{"n_kv_head": 3, "head_dim": 64, "tie_embeddings": false, "parallel_block": false, "init_std_up": 0.0279, "optimizer": "adam_variant", "beta2": 0.98, "weight_decay": 0.22, "warmup_steps": 445, "final_lr_fraction": 0.03, "train_tokens": 777900000}
Each number is 500 + 40 x the weight over its row's rms, rounded and kept within 0 to 999. Layers, rows and columns count from 0. Numbers have three digits each. The size before them is the row's rms in percent of the matrix's.

# o: layer 2 attention output (transposed), 192x256, rms 0.0351, rows 108-143, columns 0-63
# v: layer 2 attention value, 192x256, rms 0.0401, rows 109-144, columns 0-63
# q: layer 2 attention query, 192x256, rms 0.0461, rows 128-191, columns 0-63
# k: layer 2 attention key, 192x256, rms 0.0412, rows 128-191, columns 0-63
o108 122:486499540410544578490506502548469472533504447457542509527477457478481518491496433503579493499478497507477456510479525561414495554677535461541500502432511478526544534496553506505422466514498491
v109 102:521443583492471473532551537580504505487456405544479492508475465463547495522452520485501508558532501497497451521448497526424466486478454537497435478496544513431413509495528462602513519572523440
o109 102:455555471482419529518519505512518452424467485510439488543517481445490452575495506487526523490497520543520529545457548566487517455510474571435428488433545574509427471517468440521428502550510489
v110 101:557475492446517516438524502450583468485507532469504539517467443469475509505479488508518528436511485518490476535629523499540490441439561491478529463516567542491550444468522500554528441504503438
o110 097:550495485482481539494490586457541493518518525484496481477527508539465505498502461511497528477553410523491542469522466532465433424484534562448576467475554505523514519455476511486518466493512550
v111 102:514518602473543498445499438565454541501511578496513443551526540525462524427517564519544511511540556519506589507504472396520479537550537554516501475490484472471512420501525493485510516485513541
o111 099:515512609494449502525479484462514541548454470478489547512511520541494503496551524536542509479509482497540495544494528446477492516516521450486495475544426544515469483570495567441519477472549500
v112 108:471444557495540529467491411514481496483478554461528509500493556484500473507449536466500519472507536491506471479500515422470499491481471536499584461450543543496559417507526485534538523507501553
o112 105:496463491543492435451441481488543512530488521478475476477530541516551470582528434512425546477567457503519457492484508466439500350476568570501418535420487543518547541515527508490544513472565488
v113 105:481499445462512477526471504456456509522525526469533505559435473468545472508489526512425561517586551524507448466484493440486458444530497505480425451420481507568524600548500518504522488491564507
o113 120:489496472533496557411455521459475525508545516485517544544420583532530511533491554495456488500480546505463438500576520427479519510587449522490515457380475459480475536550503543562562502545497484
v114 105:493427503504526499523508568487484516467514549488507514554515495519486477494509558485488461470506524561494535528416484475478506518556481533459477483466525468485484525495519478594499476649457420
o114 107:445466522463416522432498383483462487468516548482522461481550455516555489517489481525519427514457501479532490584495505464491503481536490540453452511519520552499644515497567414486496545519458462
v115 113:434536465464492544538543452451582510504506434497514449422443486560544480457514505483514499564472470597483558552481456498473502596470564513484512513493464487526479643472522482408535515523499538
o115 121:507497463493499484544491392493453513491485438538534530439452468501492472530559520485477419635505575519476487504530458473505530583503519500487542506514577442489447539471530462479484527561502476
v116 106:508565466494493505499447511495537499490505501493519450573559519481505522532501467486507499451456481449487487464540548541545454525590514479490512512528460514544440518516480473506545498478409448
o116 109:552552511481515481503471443476511491511461533535479460506549464467492456443519480556491485505494450497515485531504578447516551532479547482486507534477432513519485583486464467459545471468498446
v117 113:569477464461444527528470487496487494485497557503514522539477553460515513547462563469461560426487539510491534558538489499500432525496502525457506480538505515497511493495481541496552465491540487
o117 121:507443475467481574498417553485527498479487450484488536553535461427479443435483486472501534512506516488508477522566475424531548543516523432481538495518520508525440539503494525440535470516540515
v118 105:451543516550529548506499485503454572536529532523485441502550516515467488505528513490446588499445554545521593499456471563527479502547436481507507527489470544537447469488476481461539574476464461
o118 127:478484516550589534446506350458494533498451512527463498531470491515459521517484488525409468501465596508516513509440515548492455457468458527540494550526499529481488477528535555476542502368518504
v119 108:527525515487448526490455504487475518511481528494509465463499520479498515520432431514502545486511488470493545455459482569432506553495483508508475534487523505434529534483519495403523538525556543
o119 118:567520486480523492484510502489490492474499512454514550557510450516469494547512523514517506460529596414487418435484531570497559460447465499546508494427527502463474542464540508478520556562543560
v120 105:503509551502483454474506548496437501487475518514489446479516517529487493516516444540513514469539509584494535564511549491533456505501381560510494493471481530459511456488463463520529491513503517
o120 109:480453519444547462466486529490473493446516529507506532525552499509395508467535429540531451493547473550511513574544600511488506517551479467505446489516518501563504526470451478509547518548468599
v121 108:488437554500447541548492529590429453538499503495467485499515466437490525533459578486529485486449566495501527506458549518373453472534530504529540515510570498471456533501538486519517525513510486
o121 113:444459498446463496543528477521565441507478463483391526523570483353462503544524508478523517499467531453494497497475498498482537467533491459496531521535455491575461483486578488497501501501605488
v122 101:549457459474544457453508425492462451506536530503558422546474523477515477490508559485494453412474562488492471469465544488561455505488427510549482520498598538453577440483524400386436467501498528
o122 110:451505542425501479514553479436484540551438517533518542522479518464491486504548588483472494474484490458488510499444481584561477459483542482552497525471507488572590497531531435481513553525548588
v123 111:473470484469506476556537506507480522483523554478536534528438531443495476462522533481454488443556504487482497454487502416551535491443494481475527512425495517502415579467524439576484502540568528
o123 113:452555515519471531454486409480518536506505516470533492510484470555484500500549513503468394509532487505525476576498507434526551452474459472460473538484506424544530574455518411527513539480545529
v124 097:500428514481509481613483546471499461473475497497506519506542531519517500534459493469553532462516517539528509474508523511544505467476449463466502476482483464516481552542442506484462476469628569
o124 104:466406438500502441526425506557490430594446526561493481515488532536513456463521507518541461507464415585491490476512445510521536490479483485471486489526539505436503539549482523498508565439532502
v125 107:521513522469506470485533551512535523499554575486524545594523467484533480484459507513561432507488530510483508490574494557467480595515543507467527452492505521489479438501518585449530521556536601
o125 112:496567537485451467551554491451528509513503557512496618493524449515527496484509483513444506504489454490482510500490512517485528469449450493469517480573524512461472471512463543471532521484537490
v126 101:474534430509525486511456477453535534515497520548493550489485530551556495567520471524516434477523544523519508442543503549527485489486499405436497516486503483542505488515462519553522453459395544
o126 113:503480460521524451557457479473521508519522593610513511427472536555563485545527507566510463495501571519498433470537456487486504519432542462494532496446471478443500488505508496460521498556465461
v127 105:505455450489496494528453456470487473532504512490519484503457503535496494518410503477472531470465508493525472585463475510482473509521545464556502484556527484471480483502425458574398457511478595
o127 126:505534531483527401512522453563445452510473499497507470480402580394441520517496498490507525460479463445526505534492443454496442497420558456534518579509485499473483510508522465527407527464598590
q128 082:540475550474521448477488496565473581458518496500504574566484489427463530517548447518524551469500533486457530509515498533507493573567466493457495507475502524387490497517458476469528586528404447
k128 092:540507526532456514521588421482508463516448485529566535491463530483495502506412545490492537465529583489568485494446533493516449529476510400500522533548449497518513516488584525507522469476518485
q129 100:483523426497478503505482454464469443585533462510501520505494492502504555546440503482491508510525480529513564465547437529500447583455535471491545501471451483462562445559462383490474458380507483
k129 104:522548426476481479499511527447525502444513598468434483570534527484430471539462488488465574534395525435541458528458571480478498520519508519578453562443537484510509495515595522440530457555518506
q130 098:509501555465497445456518461467530512418476480532496522460551484527488437583506556497524606411495526526523477475487632442505433595477465502540527511423500511459504515485507455458467424541512462
k130 091:475551467477475645510435524485548469612445534470483490532548522488507526537553532479487478554552481475447447469512438545509503472427554534464510529518468506480493484424464448530570555486523482
q131 094:454520485519516546530503474512520416466582516540492633506458487503428577494523447534523537490484521530511548510456473473462509516479473529516466539490537523489435455544487520509444513462492511
k131 082:502460547461497460452539494471447518498516437499528521486481517504483547523499506461545539476473446509608490521543526506458510494522505494502477491512465560491460526519565521490588498532407532
q132 100:546484527503477533482516436550604511510470425497482536529554469459481514487515478508567577503450506528501487518549502528443505583502585557520489509547475576496424472494524526382549480482463408
k132 101:433482580520463503483477539489470517484545517480469548481523441423564551484497570475454539486514504450570498491526523483441517515515555404503536473580539508521502530506492501590507503499461579
q133 119:500507552497515499566526547543488502530541551554551535486457534481484502501500527514519412531483437479509501448445544491481500494550533514522516512457448528592548489495456542484546470500493542
k133 093:488458480464580491433476447510492483531443488399483453515542521513482513441484439497454491504468570532435514513443510583465504495388550512534475585531482516431464509506574548507496561507462427
q134 098:497509470457496483451509561477476549543490413475488540482480443449461478471537533442558513428527464432489562534463514483450492571524590537559476442528576512488531466510486495473505505523484532
k134 114:490605498480498511558510506424604456442455484501471429507580559490530433497559491503445470518468530495514505500496515537495525451538506486552498555561467398499503482524531407534488540466496397
q135 109:592485456515559533516527481463477533517542512533533557496462433539480559556535481555479518462469421564452495559492421535511543472493549475507507540511451478508444433499466501520521561527498510
k135 093:524514595524456462470540446533480467439475505546475525431478573540438525408403479515531482518515529545547565460498539479505452503453441441547490520436492472521578523585578540458536528529463464
q136 100:498446462518539532467495512479552492462528505544449578499482498529436465556509464523531452490471577549523502527461545456507512491549501678499439476458463529553351495490529471456480508580510485
k136 108:452439500504495382498517477625552460472428465472493442406525514472494513558463533452480493506553548517540479444528481518460474489513534404483492521540480554445574539480468454522525490473415504
q137 122:484530483492489497435476528529525581508496500473471478524535513479505402442493511530458514542529517481484558521556506462561439536491499481505536474615569439486543529482549472384487539501471436
k137 083:469534479557501556510451565480493480447503511422463451528470477467509489560465533454453516474603507459512471537496505464527547496539487457480502576488445476538465464439483504507480476467581501
q138 090:513415560509581499449500565457492514520510455543509496517506434522503463565538457479529497515497477576516479461549500492496476533501425468535549460558499523488549570582431550494539497486512476
k138 092:521419548500457519479573492473467458538470527485528497428521532518465477498484520475510516439519483534560526471536485497463439494464472545557463524496500421503487513508583479491478486509483495
q139 110:454499518489442462458561511510522572468453413503452463465569552398485446480491525477521524508481555525500515546519512526519485513436492462494509504450547499479515453526501466473534488562474576
k139 082:491528508459526545591431527477496530490451505442530473544495497463521495541519462470487534515547527427480478527418488519511526488526550505464490475556443493447520511370507508593478584432554487
q140 101:512549514537532482432506429545556526490495522481462444479529517480461492501505564443443432550469493511493578563504525443449497519549497432526525520449482483489443478486528514410503513564508545
k140 110:381457489490413479552556521464502515465413391411390499502533457458539434549457524490492542535563477485491505524486447517530546508464513544512463565540503498506471587465485572551515474496480527
q141 101:475471533474470500523567462448515376494516509483505519460501500471491505434478555444480479511470511508526481437482478464449489497617522571546416538499485513497491483548529453409495526533429437
k141 131:450577448466465532495412511483518483451542499451509504520525476488440522518535494513562475526453457481490476495521517557494524522472497503484567556546577492497585550525483537475482451443496482
q142 108:539471476508505536552466524533502460541485503517534558527429529567490577483518536497507523540497452572492502470528477587496516496486517506468529517515438503515499542477455479506477569477491512
k142 083:492530559498429409464631518450450547475541474524504501448440446455522491463438483484460520498512513490493469493524496449524493528445505534582512529513496472493498485599559619506522422501464496
q143 115:541462497527531484532498552391533479536553577538479524521485466492490536503483462476562485547457502514504480488500462529524455469463548580513541504477396504509494495527439437532495468492497489
k143 103:424506529498499535462480462536495454595498460540599470493455493549376532545456519563501471447498462492484545512525539424471471492523483473519500487498495506483520500480491477482475486464567508
q144 087:508519421494452529389486432530465518572543527534532547573497413538455511522528488516532523504499557512496521506535455460509489532489486490480515547549481475522471519560454499546529569439532533
k144 090:550474575529536452536532521506518491436482514456513477429467564503485475463457460492466452482505488520595582501479525467449466498488446469607444538501558533491572479521573474473518433520459500
q145 092:496567515463440456477507413541534520517487445490463494477558477476533478461441519475452515475556533511518529519525527563516485573423507448500514497528524550495523571473497530466445400492497517
k145 084:503463521547515569502425548455548504488521483497462527529497507497521494484532471580520490564483518467429447505526463457470483497527541539470496462495536555547516466488420484520503495500536539
q146 248:437509475459449469446537491487588569477457411451472461445590505443555442480466488449447556488560551516541551552512513510508509524494519460487496515544562423427460506436519479433535482497453479
k146 077:533524508488506458504423558504452488480502544584493526487435403480495507535570496525498548445501474390466485490476428458477520508461530485476575419547469532534541485474456461515452491514497536
q147 093:451498474443489557564507581518443495471492468466522543420444500506485538561519516463518481492451508468524525506492468537481502495482502486434519490492524486476473460489522443480457535471451617
k147 103:510495502520488491526494483409461493553508561503541465587516558519505459521488499570473605482494429470523520519500458471586491527503508501428503458476468501519599490559503497521452523508465472
q148 101:441490433491554521485516510517439626485525506501501471533540523591519500524476438519491442502509526494504497510574504504466485539547510580462474504501413561525487567520523516522491492484446554
k148 110:487492551488502441448520520548579423429496526443471453496478538423530448535495513423525497466537412462497557487457491484532489501528547465479446527507513434491534517490496474474593482580546456
q149 088:522525517487503511498496572508576520458508506537484535433493581456492516430534484479547541482507520476536498512473457514576514505571520477542400484493463518478467515442490474481495514506423551
k149 106:476583485536531544506442441475482508577521456577569480488420468468474567567538579513538453440478505511501524504532532541489444543515463523472538522490514461468578497534436530467504513485537473
q150 094:486470441510462522532581550577553602510501493478492573455430519559512455517496469469437438478564519515517504537542534444549489506501483446508503514475546547554576522519528509439482442530515519
k150 089:475606481488456580525441485459485525510454497499504497504504562416458566490467480517529485434464521470381471536511480536527477439460598502418496497511424506507430476485492479558579461455557465
q151 106:470502536558502518493482489418499510500486479447505533499537558562469496531538508486573592482453608491478424475527531501485500512462587446467517505476491533478526528527503511555478499497514552
k151 101:559472567423440494519557501507564492584559461489493519469511523452501504531558478436496472465481534499562531507470550515567455506500534542535481501556513489497504501491503499465535533547465488
q152 094:481540481506507499426498540497495486480488425449523460544477497518507467511464487440442485628530568489472520521585437497549459491517508468548537459460504496548542536499486482533497494539452473
k152 095:443461437448458559511413506497585487497489609529492448524570495431543586598458512546413622500464469509511533479458464490487536471416467552522467494486533482521461488479486523531496501530602505
q153 094:502532510481499486504483497495563487470543500585477496611461425545548460499503437507487474513523490527500399414426479449481449502506526512606570504471552542603507490446541502500460493472473504
k153 104:504461499560548552437446488464506508531450477515534458449571590442443571437493499552450492498494474581424549484551459511465475494475514501477487419507467557492531565505422428470485526549519513
q154 083:480540493539519535426447418462490498569565453517466536504438453427513443438464492513442457452505434545481549487518477527481480547483454434514475529539524476494534475472483561523517498478504435
k154 103:466432512545515565482470457474512508531525515554552545496521467576505549512527477563508470520434497494443474502502503505446497516490533469483538399435502558538429464552501525468452509517463580
q155 072:455559561451473504493545487556493459521485435555473481480511450403556516504488477502483456505522441487432502546524443481443486544537438474502438465546443522493477544501501503474492473548466465
k155 079:458451522489524484491476531465521480420543450507480545585486521477491494504507457459559563478383574518531490486441491490458483474432545609559494530449504523482565459519543500482468485526515461
q156 102:530492448532518464460504454544493466509499482514499490543482535472464432491494483497469488472508435502483562429425481475466539490484448537507532537482577515502506453495480502463475496570521493
k156 118:456456541471534626465472531574497533513433492502462515482493507527547583472537531478530528509545498531442438454504465526474475513478479511521505577452485506486414508490495506465456543470466455
q157 091:533513472549520507517557529481455477496452529518532471581510471534487471450466577460513482492503491475469451484534507562483466524485566515449513519511486476497490478461537462577489484492567554
k157 110:463521525483519536530458473593454531412568508484498459455470529524523577540491505433440422513539476533406536478478531482531583449506517531578489607425539434559555527486530495437540460520554548
q158 083:483517419456498556532467449421561496520470492432474454477517513490445510460552469508505433573503533622514443569430551476506517505609430464463481510505521543457485491559512464516599506422471484
k158 091:467516525482472417522482440535422527516550478493449554536504494466571531524455505467557467516574463468500539491587496553487478589585541466486569538551461581513496515409494511508484483455442482
q159 104:485486505560508534473495501502450482522443506549498399548533503475501532474498545511501486460511538508519506407452461488492501445504410472526479460534513496455540538502524521460428544497521427
k159 125:540442373532480461535556538510422551516557518521514590550484426529506520473475480538425556548448504492516478541551543494488546511553551548465425529481506533535505442563500492541465455499590517
q160 100:515559459510504566512489507517562484515502452526491537497520555500459438461539507502552535554497568435533402442467520524550516480475509447466450477453511584477413501458500601454452461487508503
k160 112:434517523461464464491545527521511418446453478479450557494544460426510534644546490484531414550486417483499448585513527519502452490609551509575488620545477499546525474525480459510524421464494491
q161 102:486539470487526528542524460558531587504501496506516452543395491462534475344544469523510511507512453525513420447571460427534502461598513431448522551478511518481464564479517521451449549462499469
k161 120:498506464452422450524501522507433520413453472443471454453564454533504541546415497414493517522511517504445415578485543554525537498461486485536516540514459487496520500505533534506573420515504497
q162 094:478496540486513510556476499470475546528482447468472445473493437481468508498524508466545454492487503459539486555542517531480562516603479489496533552537440556513479561501544472503468516458480495
k162 110:532466482478469468479612515518530481484563532531552528427447455547461498423471486501505483512510514488435476510503483495508464462548483522510562470483480541517519521528463493495530463487468521
q163 091:533484483546471495491570525441472522502506474497469438454459477461492415549557541456472562495415445467512460523543487510492438498490474559492523423502538467457586535510486451473538484520476538
k163 105:474495464458495472515555483571464530537406493469482559462567543537515517500510544447464483503525535414536534483524524501512515450486512470501485580524446477557424432532549468575492484467535434
q164 108:513572521542507521496491500494558457474528511479512521550402500488459507505568450508643515480477465584474486461545471502434496489503539552494494517550499532465437415523489471486426540513422472
k164 087:482457542485483452447550410531565490504517479586538505511501525466492550538518540522504510471476556493586497478486465522507499497449520470504471500466535543481549479555494517484553515498480529
q165 117:545527445462511487405538520538528568469490461506485461511605480487547459479477459486456486476574486539531525559518546457492484522513478455529502505445531504414565539471469553447488472521514512
k165 092:501515527576452637546384525518573515545502522573478475466429511441517513578515512557519461494423485526530486530489401541562562447489479563453442499551446500509455461483440473585543431516527512
q166 086:482509508481503498428468445541524539519508485466507551502490413477569434496473500536548509511493493514509494502480471525492579549574456497516453450524544532458508531516535467476541549527425444
k166 106:610468575505541516470551552443533489514526514591501483507470473555448489458527416490462487511523514467604461518519463470487484506486558508511444469585480443532537522549415518543466504543495579
q167 106:497525476517503489425496479506523490553469567526454548455506473476462489443549455487527550542509548489484518578485506516470485503503492511531428481526555513504471514525458444441488525466479549
k167 123:542425448513550521491473561458503442567630492554591541553500419471442537559550550573482510515411483489555466513539510454507509513499496503422487382461496562486523492589477504507435474530474500
q168 104:494471489483498545480474472468484452534528550484531438572573485522466425566476505508500513479522523514487501470473584546533487606496520470481539499467547506487622478520453550495393406442509453
k168 110:552485494525516580536424550546463521546568539543543540467493502547481477566543514504509407463476461482513458479536502498526506444614554538521503448519504479515388479533556466486448523529504451
q169 095:494447559525517539555479485527466449508538479549520576467409480529495536577538435561470542565476472498485439476441496506553509486455457462460469535473543513544508464511511468511500586465530414
k169 085:495489564460472413506573416502455481531509513504482527481536530518485554395420570493490513401553505475527521522529563481490441542513523483499437434514517552495495543508544497449504466543489553
q170 102:542521466453488525430492440491567487476519449433494493485554529443497496458520496495474571421496508477533572518423494499501512480536527553554480473527506434447529520455520529406488456457485468
k170 109:439472517563511464535492517399499499495454473505530491518537469537511463467512505525522485465407518466550473513560423492515518506480462446450538463569457504500479535584520485543502513428488449
q171 102:500465468504527517509431531467507474503513541508464513496516502532459497557511501522494568568445455476497454445498519570479469479569386534504452522481542510547486491512550500472513570529520452
k171 101:406477571473494424416571417569410468471504515479505460500524523499471524473479543417501483441464475495582577535577510507502489483477570458486458466485507464513502549522476506514453483488515524
q172 092:492536499511491506471544448565514487486539431446510512473494484499539492480462492518472480440533517511533505456479482472539463500506553493475427464524535461547492464539532585450414513488515511
k172 113:501491485502478420486493504499482508454408500451430429544561493507553553523458488420467435556496512513543491540512504525482545453458467493517503540541504433513499530459487462554584457460534479
q173 113:448485476506543518479508495542548526521492458504515439506405464464532458389481571504475437567472452542513489539471497487508489502529501547552483499559526522454469532508502514644582558545552519
k173 114:474499572471527492601507509523460518435541509445533539460555521515507552541539507483505531530531533490427510490496516512509503574460507448480460517509447491497454498539559542429510455440493475
q174 104:478559542517508527573481518487537473431557485441504577502535518550483518497456448533481527466489474492521506473480447531515451459496501486484488488486430548514492477478488502498489505483442522
k174 097:469406483476525458452467454430454521501532467569463553465446496467529536486500459573538464443419517508473478459516454458489479539443531487456462435536526478486479582504487480462472539539435526
q175 092:481536469495473496553488492539462518579476493517509520469442452479486511520500565521567400533481436497486532537540509518526544467521513483414469563479521565480432511503530554562456555421503476
k175 128:508464569469554500570455510606410495447555565559592467531452538567441533493462463543502556461576517476454509505540504494463464562526467533510558467428479546498541494510426514546501509618423544
q176 102:550474559484474523613514457456482570507536478522490553494534498448502479536585548555459510475484449498546519621560605483507470510540486463513500501477473541547486514522476484507513472608468465
k176 089:469472531473459488499513540453470420526516455461488551513470516520471486534440447444534505483515537469559553428511538518456511476502487497592477489514530481463476514526571530525529522478519545
q177 122:494525515515487534484544491509583554487463416458456392514580522467553431519443560519487474470510496456506552500543541502548504506498505478502581546487530462502507496466495521468528505488511497
k177 105:442505511433511509535472534539453542440494554480496482515521506518517484511472546452448436506514472541441482526483492517487586520522520503490502587520510457490495542470497497492530485492493451
q178 099:505501536552566532478450455463516462474459416479494584567508428476510514537548472463533443569486595513489485531526526442464426525528470462467507508529489485524476495444447470482480525513478497
k178 112:545481437517478496531517527497527431551546509596591457526512506476437477470528507594535534473505468531571543527535479430433533507491505499521485411561528553499552523509532456472505407511518437
q179 091:501522548468564458501506515475507432495516492514487502509445544538521541460469466446534537503516438585522445455439447511474468476591554561503552506479454504578548472487484434391546444524516528
k179 116:487450510482548499432509513510492481519523507468547508544517525505477546470405525542506471493560515501370508484489562516509530523444479485495557466485481538467498542505441540492466539485517518
q180 091:521519551532537538452553539529426578443498526498468452520530463506508429559499511553435529428529543428486563507546610479530505523499471463470489457535449527462529532484413513531497500508516502
k180 112:544445503587581499523465460529483533559543477617631486444507482522492513494537493530519465504500509447522518462485431521473514454512541581487494403484532508538501463586502491513473443524486525
q181 081:491587502533484479472490550494438481500483568496482504456503586498477540520500494503558470475437530453512478421430495524430463493529529513545486471505467522539473513510455564566514444473566551
k181 098:464475497465494417429439510530554459496504529435465516512467460478549468503508488495470569582522493532390547458525510544542529479480518517425488523442512537483553496407523481483473525464522454
q182 098:482494490485482508448480523453496472524468490509532413500522471517507485541459552517494484460501398466522554425503490532556502495482542534471553505472462492544538468491469483454514469564500450
k182 112:567450537481515490447558534565599548470565542520566487485536516490500518499459445478421496456495484541486580494525450491447528427518486512523427470528535474483487484543469482525465558542527484
q183 097:483554504543457532516488495548380501540529528553495393569478523515532416521447496520437500460530490516509569503475478456502565469519434414477550543416538503519533549487515509415493471421512494
k183 105:540412410492535523527521543529584525468410516491456550539472482537490469506499508468425491535573520524491440531500463523489489456516483470576488569522460487552517511480496505510466567548546489
q184 103:537506514521485531543545471457557544479485486475507502455512524499480508535495489480496491415437482497516506544461496487547422482541484457442526505423431561523544513496529567475516436532430529
k184 128:457528466510507529508459498468451548570540542565654531532451438530454567520480481563559403501488448537457468499498535571518560516488488543497510428475512471466550516528488476544431540423537493
q185 098:509598440465527461529476531511475504507510535518512470485461522464478510479497487489436470544502545550556443467529509451437554520521496552556511482506574471515474475475502530526480556487435493
k185 114:451508478470486490490373474516493519507483587485520499500486541450488557505518453483545505560463450524445534419466445543519435500506498534405513519465510516453540521498504557539434571487493491
q186 094:530514518444512480490548604517483516458489583532500513522540542500587512468466617475474483470522439475509582451555402454453473495525515528474526475547489470456512495503457575508494526528542441
k186 117:497431570528442539558496505497518500523532474505518501541428524511525470436536465574495571431518453465529491477530543523486502466470522529500458525512491450549484489513437462570517526504535510
q187 101:400491509461426458566507529434501535423509489513462586452520523489495544519508576479426546523493432526511485512481520575568546466488594487533491507501525520415462459463462456443524469439541529
k187 109:569526490491470473514480503515507501471532499530470558534535455466522467552525416531484542529434554475524443516474522507509558517472512510438431475456470561530503488547558561605518531536473587
q188 096:487492539468480494460521485490570522517484492433413490543500467451485501373507509480524531546512546474503430449492559532496506490560530576520458492538543527484469539527481472480534503559491459
k188 095:470501549502456490505583527414510467451526432565522491409479406531479473549593553475509498516492485426501482540476537515459510485511582454506537511580529595526482500463519402564501575451501559
q189 084:561491494549547502528501484488580411528514535560513438521603490540468444448492484535524500466481464531471563420472512433461407475514532570504501533441525476490598503531485485477502559520540486
k189 104:480487481405484569504495468498463557530445552379473494545487482485536522517436587440498521530535462555465460478549541561516534551468511497583514574491522560487388477462449447514493497489467477
q190 082:487398569525470475521539545463456531457482528513555487460489531479499529468467483490457505497453538527485486537586445594593477549475516494541508546497516550446480472486499451469511488519507480
k190 097:497541549434530558511461455573463552505495443515490466521451496527509515519422562493501448444533487462368427477451531477520526470560456520412563485465501463457470491474536504495516532478497497
q191 137:450511515462475432405557443573512592524459457511469423484587508470511418492444513466466507464534509454505571499533570481499495499478520470548533523539536454446506497471514513491530459533436411
k191 091:502492504490442527534478564484498538432528541446435488533496483445547504574501512409450507570481540438484496509450487501526500514471561492507497567508484439479500520451467534548482574462567506
v128 097:475566654550486483489467539521547583444460408525477534501527484542481518520519538487501470518531449517499537474495543531493523515486436477499564494542582473533534455463456512498488529480535439
o128 099:452483566501482518493466523484529476465542496493499528533568434504505495514461521502516493535536439449492608541483462562506477505537500488480515465552537525485536471407511459539547515510418471
v129 097:553548487470487485535486523550504554491459522505534556510517457464487532512507572538464469490516505587524473463569488434518416497460435452461465477579524494537549532517475482544592495498481481
o129 083:508529474552457488518494533501567568470434526506525535511450511478417405487502544514485416443530466522501541438529501508479480514499467541523460495519455489463515515539529510533565447489456533
v130 099:497508522490508489496550493437489517550530445475508450445480487512516496511535478486478497481474500500518477505500486512503551471506576427496526502520446551449472423487460472608538548571504497
o130 105:522492496519521381549466549510551460505515522482501462397499505541397462563545527488465483518440516500472513527520489492483411486508471380490496513471490437533457502504398461532485581569463539
v131 095:497460469472518511605467476573491485486451457516485489585484478544490519572454483507507418542498500474489485467489438417456483492508556519506517481421511510492490502503524523475512494595460469
o131 100:434495555521487462528522578488496538525465481517534483579455537523472560481476458513471468489478471442482437437549484436518483508463570454495546520477466446536493525547471519454418434553516490
v132 095:537479459432503518404488551445504506528484581501516531534469503490484488451496474482454508475517494536455594422525508517503542458445485518553516534437477518546503557509507531413476475463511542
o132 094:465482519458528519493481598445500546532474512487515546442477543455619561468486550468482502482480537454456496503502475469521540543518549466512491477520488511438496591483505494484578452481535456
v133 092:521476484549512474527465563466494564497514463476498452421453437533495474456549498498486546517480519535476544487549489503499535514499403500480495502423487495504457601519521495497460525503493523
o133 087:587454497514478548480456435435569549449419489430498504470470470532441484512528479502452429477452517510519449509463573456560511463492448464496464537499468466547481518530586494459527610521539538
v134 093:514508543505485468528517497490407438550475476495449429542534484480448544508605502477492489538443537514496521568422486468495534493470455560480483550494559550490565522468526570530551450517418505
o134 102:415430470481492609540469504486483434482526434503465468505507452460501499461478509504581535488490592553442474548520447531537412595528527478458504526513512501502534497473502474533479465464461488
v135 093:545508541517472463491511494557497448529522508470507520553498484511518501505503482468500488497494599436475454492456494467460417400563577565468439497498523481523465511506510541432495548492439441
o135 099:521474558492447478483492418490420499525492545482503469544482579485536444495483488537453545479489541487456533426506541543472491456456481453526471517506508446572497523486513491486470553502494492
v136 101:503481497485507460534541552519519458522504492546501461526559486488520524528567464450490473485511505467509474550479514536558603493522443497484503496528526517524507481548484356541476531454450472
o136 097:463463494507522483464527473515512490539461454524599524508530399510473480471488512518528465499480407495520491525471481544505527467516518425501481603481488487537608550471493403487456542464488467
v137 092:490480509512536415465483549448452466496514454534473480552510530509543522562427529498491460576515523415555568559518493545464520481512497535499534455530550540550525492478552526578529482451504468
o137 099:459515555508500463447505483523443464497526449505530533566509551495586488486473491523557489511457493464515465520544552403479530549480511500512545528470526585547556491447452510514447523506520477
v138 083:567521483535506486464449417619515493511551547443473419390457506506491522538438420453501483491494519559526520501461555503489459489554508475427499495524508501576454468494480497417499440570525453
o138 094:492514550527508493490416511530451545485490526524528528417428463418482565486457465491478530522440563498529520473538505508485492489540568449498531494483520488477494476478443533454487494571548458
v139 092:542455591549488507532481489468490460572493585447478523463508475573429524549520495488527447515512530568504492486450529474506508482514471484539488432569539462572541453505520487515547487544520481
o139 097:506490511509500425499550515423430530508515544472485498530559503525428542412402461506514449541422504472495454466452548475488483466549541495458510498592513487453503475518496487462514545459549449
v140 092:470514471481517480460487481471504491517537522512523560525515510471504482592521523546467533550493513504517440468396548511471552542521449477507539483567505514487526544559446510474482482534526512
o140 100:504493539526524498482465467452473474523491542533474550538495547463504466515512456523481511500505520540520455460480529447527439556518432542547571506464510525532564554494418511487480482489480506
v141 090:547485442469462554500508487444548544479537483549485433520495541492499514429515522442514522528515496525469446471488470457493480474517456534581486526454532475436448419513493467495502491439494534
o141 081:461485467455528587437483451416518526468523487511535469444557545568498582558471522478442459519521531531545473548468487455513535430490452521530487503499476496462450505531554456480519478482509483
v142 096:547471455516450517471487551549559435520467527508504509527476489458475450532479529493453453505537492462542478493526537512539519475507473565519502480478508502519392460448556512490550494434440495
o142 107:530546507538521474508503553615461409573520466512535461529492450413587560517487475498472510480484528501531467481472532485506480517477422450506498485504500513497484440453455553472438604429486435
v143 095:530494579590523508535476520473522536478507506489496455506545497483448535451463548495494455522523507596508538479510496553513544462471509466478455540565451452470501383465523423516536484555475487
o143 111:492503494518482496486561516448520549435538539467503447566563544581418521508494480558488464547464480483553476505513464535450508463507436506478563517556499520469535473533494469470507521525477505
v144 090:488420415557536437444521503438464519457483447487498415462517495519468523523484471562505504437502494408464561545495544489495455530485432514476548527476499565475489552456492518457484504416435456